python train.py --norm="rmsnorm" --norm_eps=1e-05 --bias="none" --tie_embeddings=false --parallel_block=false --init="uniform" --init_std_up=0.0494 --init_std_down=0.011 --optimizer="muon_variant" --beta1=0.93 --lr_head=0.00804 --steps=3730
Each number is 500 + 40 x the weight over its row's rms, rounded and kept within 0 to 999. Layers, rows and columns count from 0. Numbers have three digits each. The size before them is the row's rms in percent of the matrix's.

# up: layer 2 MLP up, 576x224, rms 0.188, rows 413-431, columns 112-223
# down: layer 2 MLP down (transposed), 576x224, rms 0.16, rows 413-431, columns 112-223
# gate: layer 2 MLP gate, 576x224, rms 0.18, rows 414-431, columns 112-223
up413 097:451488546463552466490579446492526505551534463518526509519486515500508531496441508529517533459521480527537465459422455503483451495556585515463502479450510454573531540502457558510459549505590505523474554532495537567544540483479500484436362492499483537447533442566499552506449432591511523513512553492472499563491563511548492480506553440617
down413 094:583534470478546552544486527525480500467415508484515484481561498516523498486488452476497470562449468505561507506560502531478447488475464437469475498505535582471470436464531487418517469444538536528474438483501446523435459453519494550546551499529509428522531557498496450598479522533482512466494492512565487476521446464459518495613519498442
gate414 100:472516485472489529421541525490450502445449530479471478501503490497568514465594439472503559478492466407540452470517509485458500447496569522533400522504494576493503536486582545505543423523526514440483534537515472484512416543481481556536520495523544487464455474580540526488472553508481494522419526444428447507517475597468489477492519490503
up414 102:536485496478502459530537511518540467470548463569569520465503493526483519568484555498466432539510556541512519545494454467489522524493482461505486576497509414480488473486426489506451500482456565505465449457467482493461582461430523479480466567536508500566520512395549497530573457519480484476506454540522553538480492460531442474521523521489
down414 101:427526530489413475478495497500504517501406479554596490575445451489499461496499461480566525495550494455540482433510574559498482467441504502491469539521497579525424533482572518524503506503444484596466561529573561506514422456485571511447501470445536456451566555500478544529490487517499503544485543469496504464470540520494472455540511484502
gate415 099:508526568485550513517538480494504566538479532452527497509483478518461522506467466504550535502535556475551553504561546527528520468545527491493493473466424520508540545508549458552531454481497514478567429450479474476429519542510498509564525498508520510493561559548504395508576517519540561562460584508478511482485489441499434461478525493465
up415 098:526519481520531447513551526508533457493461562550473561538459443504486489510506495517515442511516432538570494409532511491514481557444470504517454501431539555451474590430465508550547509483485472556478562576473531554522524454509515530502454490472476484485590520464586611525556556502523520476515489527494556483542496454529526399519453523452
down415 103:509439447478501544458520473475548501592536456541566505513564595491483423499559493474482522472487490495478504518510504532521497444519498453446477498557501515491447478530484477400507486542492527477522465449477552491516510496476426485436545419511498473435470517546492471448449564518477471485455550459506471543504484506463514593474500449559
gate416 095:486544568563505502481460544508460425583444541424483470521492498476483547485502480538514549525580424497473458457475478494516449416575490497503451500449503526449493492483561458509477501534479523461475517454475494526485501540521575453501464516438521434444511589534508459442491485524574487535485520550533544528561567496490518484519506533450
up416 096:504513605444516468560473504471503525447514544479560543504490558503518497510464491457527573531530540562490458504502532490479463547504535409484469465556462506619456498435504529488423557552475447541459486499453507451569479509554544447560540461516479479428494530465565480569490444473442489503473556555435471451475428515467481515482478471538
down416 095:524506485470451460500408533488488502549503460510410417491588492546541499545516499508485501480445497464450559498455479549496476413537474589516497545448501492517511556530451497486560461454504563532449470471477479548513513505500545570516438539406498436492435500540473467536447528540588510479502470489562552564536450514553534454519473541490
gate417 098:509511580328441510545471420528524523473473514500453497497506513416478493491523479460422459584463483578491466544484452458495459519533495416514495468514458469505481522509448490481501558514508435518479423483512493446532494472497493511543453435588479453509531530529554456481557545426521508509514566473540460471564537511503468558515520508469
up417 101:466516475499511481510492481594460407439507571569437556521466479518500466491540514489499496462523425490521553470422425486478513466494500499425500538517451503514539502477504500511417515538448470509519557426569537455614457463530539501565510528540514573468563503509475502472522512489553485581450436473506457454482523518507538545533476548532
down417 099:482454538474437503497521509463518554507522486446584471523490523427506515518491476498442499475453533513479485485587534529552479530504484533478500473537537501451486502507473438509547596493542500463447434516520494468431494536559422482466429486473540458518477464446559457543488503481516502493465584485460562508483495435470505509488587419484
gate418 102:462489505443511520447483552532500457437513490437461422582536562521448533409473434543471537519515500548511554492479565485496456396524464379470458434452556499505527456538544463552504470429549540562492475519444482509467501441518528530477547452508535528548541503506469486383509431530395430546454519454517547396466489463528513529479550499483
up418 101:534500526513462427529567466479506493484555602477445517449528482532496498486455517459421419483514417582551488522454534450513504560568522537441531521489518591485513531461498538451479442453556506547527494428491508496441462460547467479499532584542448492580508490476434544499470547555527537475480501501462506497503455485528534477456438600460
down418 100:539534549548541487454448506515532486485535414536422495513508535457568531495540420546558480480514529483479543524487481540517468501450511549580490553476467491462432468473485570462537531592412471501520449482508472449506505518491532480481519523480526462431506493445517507554491524509497564586597525541526512523553496519539422512445512508554
gate419 100:483528542564530517492497534479477518431549462519504508457495418548524435491534492462503490456467560504500474529437528495434438500515490452471545506457444514478544507473523485460407477449575517489454555476526512524539470528479553444451480466516508537466506443466523449514426521501487595484586428536537467466525529390430455475536535551544
up419 097:449475561518445587475549484534449464561450524511504504474411515494503461466520505473510451536477537513476428537474522439549479488437498481512521511469430512574554487558570542475492440482494457453504488455453483441537502556554450442444447452438497477553542502472537514554515438529492527514556387539531559526566482474526496494436497542492
down419 099:514497485522548445494427543397454545484555459527480427455554446501486542568501456481435525465507490497459516536484491517485521497491508496469508517434547522492486539445481489541495554478549526571488521507561496584488534468449503567540498499522478457496478450494417476501452525476549550479506523508461453476487515526445532553482501483488
gate420 099:431500448506482519439466492517518471546517450495448450484472509427526553485478506498490574514478524477557523534535571556531468545494491534517525509522500448521512505505500494530474492475515521508430468520568513458528459513418545474409477476497445512512472527560523559465489425459541466506530467396470502470499437556475477462570470522444
up420 100:561559524559462507486463391498454451451500455527513528525490473456510506504480513496471440536479482535515464514502473513422488477486496529540530541515409530432474477489509603455455464464552485487561505531447526451478484504497455521522482466551457493512444540481525442497417442480497555472546405452509448543468486539446516418516522469462
down420 102:528476535452576466477561515521439486474499551459498526455545481543517479477494493540504505501458474465540546551458518540529506540517469514588450468538463533442530538510469422463500476526500477493473461477605471524514513446448522379495390502481433498466580460503494474507509549476534486477495530536498538470583541518505525557461496443547
gate421 100:438515528500599508551537438539460512496508506400508453475510514586516396511384484508476516532467469435520496486535466430498490528558471510525446519506456506507496485449510484448492513508460506518449516468537457381492471474494505458446474523460464494597481496541507490483481477476513531480533494474534515474453497407541525581441562503494
up421 100:524441459560512553562540563531550523533507486464460400505491470516563529485444527462502480539510550499508529538584516567574527501492544525529510482553492485509466514527544411481477516516470468510524500535519482479468518495563530487506475486450481570486497467481507484419564490469517537439523493505497450476522573445539484509461524446466
down421 098:519548588446430433490482478468429490455541469550478508493500458450502502586557446499523479487534494556489515535413517509442481465526486550473503478464546511467543490547479568508530481478479530450461452456555487489521509545463480490534495476549540489502458500433531519493452510515473512511481470517448516555457468583488475548515407518516
gate422 102:483475499519514504496443533464453517531577553413501421507547482477476495561512546399449444512442482508512530548484492496499471530458544452519475479422593570483465468477418469526510463506449548466499529505486492498546480514505426494441516516483493512554503530500539521438548427426500531484470475455500440556495482476590581488447444466533
up422 103:478438471480456535527534489486476556542482518506504585455492538458429567535408454567505517557465499529496533517462558497483503472490438425509509545441471495495499557520517487533502559480531487404492452448558445579462521489478479512484558509461512556540537473561474497519562518531512499443443475451483451506450488511492496415549464462529
down422 109:486539453508527483460506487528542523507493508507535463482504502444458499426575479464516470410530525484455463460464507505544515512470598537523444460534436475428482492455501540474521490552525485585561430533571473468543495484512564535475571510519528504458437506545552465403426539552470565549572519521520539429574488480435435545480505511497
gate423 101:532467479484605486419512475533418465503477461502496516467515555469491439549469483546454541468502436545518504571537466472506519476502516510450551490490503534544475460489480418503431452453498470471495521486473556581467574452487475514511499504527470491472529474477511482548528507543469524544442451431502505523489513466499500472453547466493
up423 103:563471542501542437523540508490523499543419566468499442499452500488534449443546484508440475448532482494476496471544461482452512509509494568420532470532512474531467513482538462565488440532535501535519499466486496564544462456443461503557484508508396465520516570517534488484552510504512462493447500536485495508502585511569410483461487455557
down423 096:477461499514492487543509605489556534452581492464452505505601494550477528523525549513515462477447585482501542471418534600558473572483535435558486534488470479476518491493454514443490510615459515472503464515465472515495429523521592503450503550497535568509507466477436519505487491483507556500511488517526515498508468517478575477495460536480
gate424 102:516581511499528457482450473442507519510470484532540571450484483545469449450497563468407562534538548495516515451464524547478488477450515497533528512442514537503566512497473544572548443406454538546554478519519509465498527500484440485476544448515523591527558487489479554443496478553472495486513467517598453560533445515470507475448530522596
up424 106:464497550470503436553504467561498407525463569497540544513516496460497471537455591528578482560505515576517465496461491555504448430504564500455544540574494459448498537548491537452552543496500457499523507579476454516549456565505503528502549439514571454603435526538542496485560570553474446507444441482531482503481414471529497509501457537519
down424 103:486477513478453561481450480500500504505489468504477511502515508416524477484574462527505536525456515461506513468488507452491527525495475466480457463475483498486559506547527458487587458497455442497514464366568488507486534494513509393484492582524484513506508506512466512428503497536508561524534475518525440511511517479502509497496499506391
gate425 107:544562406503532568472461510548534517501500519495493547466503542508450541479491516485474482506517433464556471429471506441547530479539495485463473559532508494434554534562546481537484547470519530449507467501566494459506552517477488430496532442586474569526522503469460529523507522506559521598483489453435526548541490489448458515477576522508
up425 107:494575537437557446535494550530536521469535540505486512564531535474438471412521453476444516609500460513528534567460444539443490585480535485526485489463459458461468522528519510452486526476442517563475496487545547504469493480509471480451463562531423533516502494500444520464574506516508570482563539467441514508519520454486537426466515546444
down425 109:528469496509459525492496476501493484527458489523492564456426534527482522534492515453479512483442566490489487456558484468499454446532483498409537527499594561477509458519501544525480522545548434474463579465434511508466514491518517567581520465468474406502524491509472510513419530544486407512497443537513549490474537535497428535518442478464
gate426 100:481477552521438452435491464484512452493490524460456442471508517462583486506488493502518421498505467526474423470532563521453526463520493487550529434481478501544522536516520556501455471493453546541523510515508575581474478495553474552524451466510550550489455427486546577572498462485470468522509512459468449536492427576509515527506494559549
up426 091:400523458492497535498468592497489482530512513611504531459504453554496517475458493602415470524507541551531488524521475469478479487518489521434491502500519509477503528475528406582471541478535503473546484540514449532528491483500460506490479551525508412495523541471555487519500562493513487535562503488523483511481492420475421461587503429567
down426 098:533485460450488479463528448513497547557536537550509531469564528459477521521537551497504571522602472459485517455452491501555518478447555460517479527506472512535487455443489562470494477505497547542503574543481493527463481500407588534414459449545528546517473537576437531446499480506488495463480545498478516503483549540514493528406525508482
gate427 096:456531477480498556581478533435527478482523463506504506574427466495536524535508547457484511533463549447523404477520465440448515486460490554508555464541528519409545572509504458477497520539604534485533544517564536547504550428474542475502483413554578464527459459510514475539539555437574486465459452487471530533440548482530547481501517594560
up427 097:474587540534487525438433447528502465519499587532494571513581482485481474501487512567503471481460475437508520529539516542472509504540531530488436516523526507508465530505488419488449458519509445502523475558493508523455490481511496431633477556557414527461538521500513465554482508537516548465569523523514478541520448489502498484496454499479
down427 097:487420478476511497537509550525521499553480463530543451447431498456472626474515493468459545522486485506563497488471450493481444519485503509454531544471555471477585455523447521430519476529542571455550558481504515470530523519581473571475518459513585516512471404519484487470519474448506455518501521525457510526449513540564519522507523508547
gate428 107:522513460497483455468474545431522482489476510458546522549432513510555455409415438544507445469491501563409587521419518541507505565463558478546468486518542515485464486501524441507513492538526480554464546452483568554535526537520546482544510535579557464546437510548518399538519458519420557489473478456517519487501566457422445489501495497479
up428 106:465585525461514445505497430541560465530533509532515500512505532474497425458513469459503509499523465528552494524508516446498634453590486512446495571527566496501508486587507471457470455516426513546474555523508575514524451582424492514528566462514447536549463425570505507546469493478488449515536512550487496503507499604489431507494486518514
down428 105:475475508470497491519547558453518518480523465494594465512521516477527510479489545525459526528442477482475506536518530499514485428372530518612514455510542507504533503456515545486538499448543583533551470463490478448563539488552530476542498477529512485504431510421496412579521496459467592484454493492498509432471518471460470507504501518480
gate429 102:517478467532484490496460481447519443574503547488465489528410511506541501476485469473542491517536454478490518503463472517542460511534524414494474474519531474498543527565489517469498474587494487489564446468545524509488462521531562496483541467552484419516542488508510467500520488428468498558534454495504463548504510457509437617519453519458
up429 107:440499478523497540513485471477471447429536453514492528526483581503483466482463494544532495477531562532583461488497524521500538503505593499467453497454528488512476482475483406521478431581480485536498530493473475514499551454500564486542487511525451559496467500536535479484480510547581428404469535491535529540473590550445484562487459471503
down429 102:552504422532559542451486554496524507507499539445456571553464500506443506515492429546526532505506470468475499489570443520514486493553452433538470523523486540499489487508533532466500461470471464491539553420490462492520484535482484551451474499473428467468536502590598521520505420418432516540510447512520454431535526489543534441432514477527
gate430 100:518467592470471506454521519512471567528601479547464458511560495516518521473498503632515494559487509464496516441477542510536457514540613526481506494428546507522544498547519504510510487522522510467598501521569475508565529529470464526467489523490501537592513567445477469514460527538496540462501560473472492396504507478514448461579492505470
up430 104:521518495463576472434473475495430480482438501468501438516474599510559516529543472479515533430488506492512527534469431489528496510530534526465449547495540551469497607455475428430541519597589498482528513438478481423466505487471448538565428455502522508587525445477551544514511491510470533552472517486492572564432505502564478497529545500521
down430 100:551527478560476478505565452544540501521515536511455539526506457482515492547490513528607501547436517532529518506486524548457488558467497493532465476484489466534510515481500501536380493451449488551538515461486504565478458429453509413439575458523532523468497554465503472549502542509542494433505545537516475475528497514466471494507464524487
gate431 100:486551441489560425506552509485499500527471544527471456550486491496509514508474514489527475532480588482394585531572524515488416527484487484524499563519584513532502515484504448545553460507493522555502395470489444492565504470452526476542479449460494493536547520587494509495493425407504512542472489579532543545542518414450469448587492540448
up431 102:473479549477478533335509484597394503478420479492466525422537536524557450499500476570468550526462507452465421493473493519566475447429544514457448535469434492499494433533551529532527535479443522453466567431566469483537458485527484498422483533498581554547547539443532445547465545562478508530508511489496530513549582463508470501513464552478
down431 098:543532489512490449562522487487562479456501514512505440509483472504447590541470532441534512472452545467546477519486465516504470510554524525563490561520494487508487533411480435538471522504490455575498519518483515521501538481533539570583443527460442448508451427504423485426492486421596514548467496515489527505568479521470480519493553557530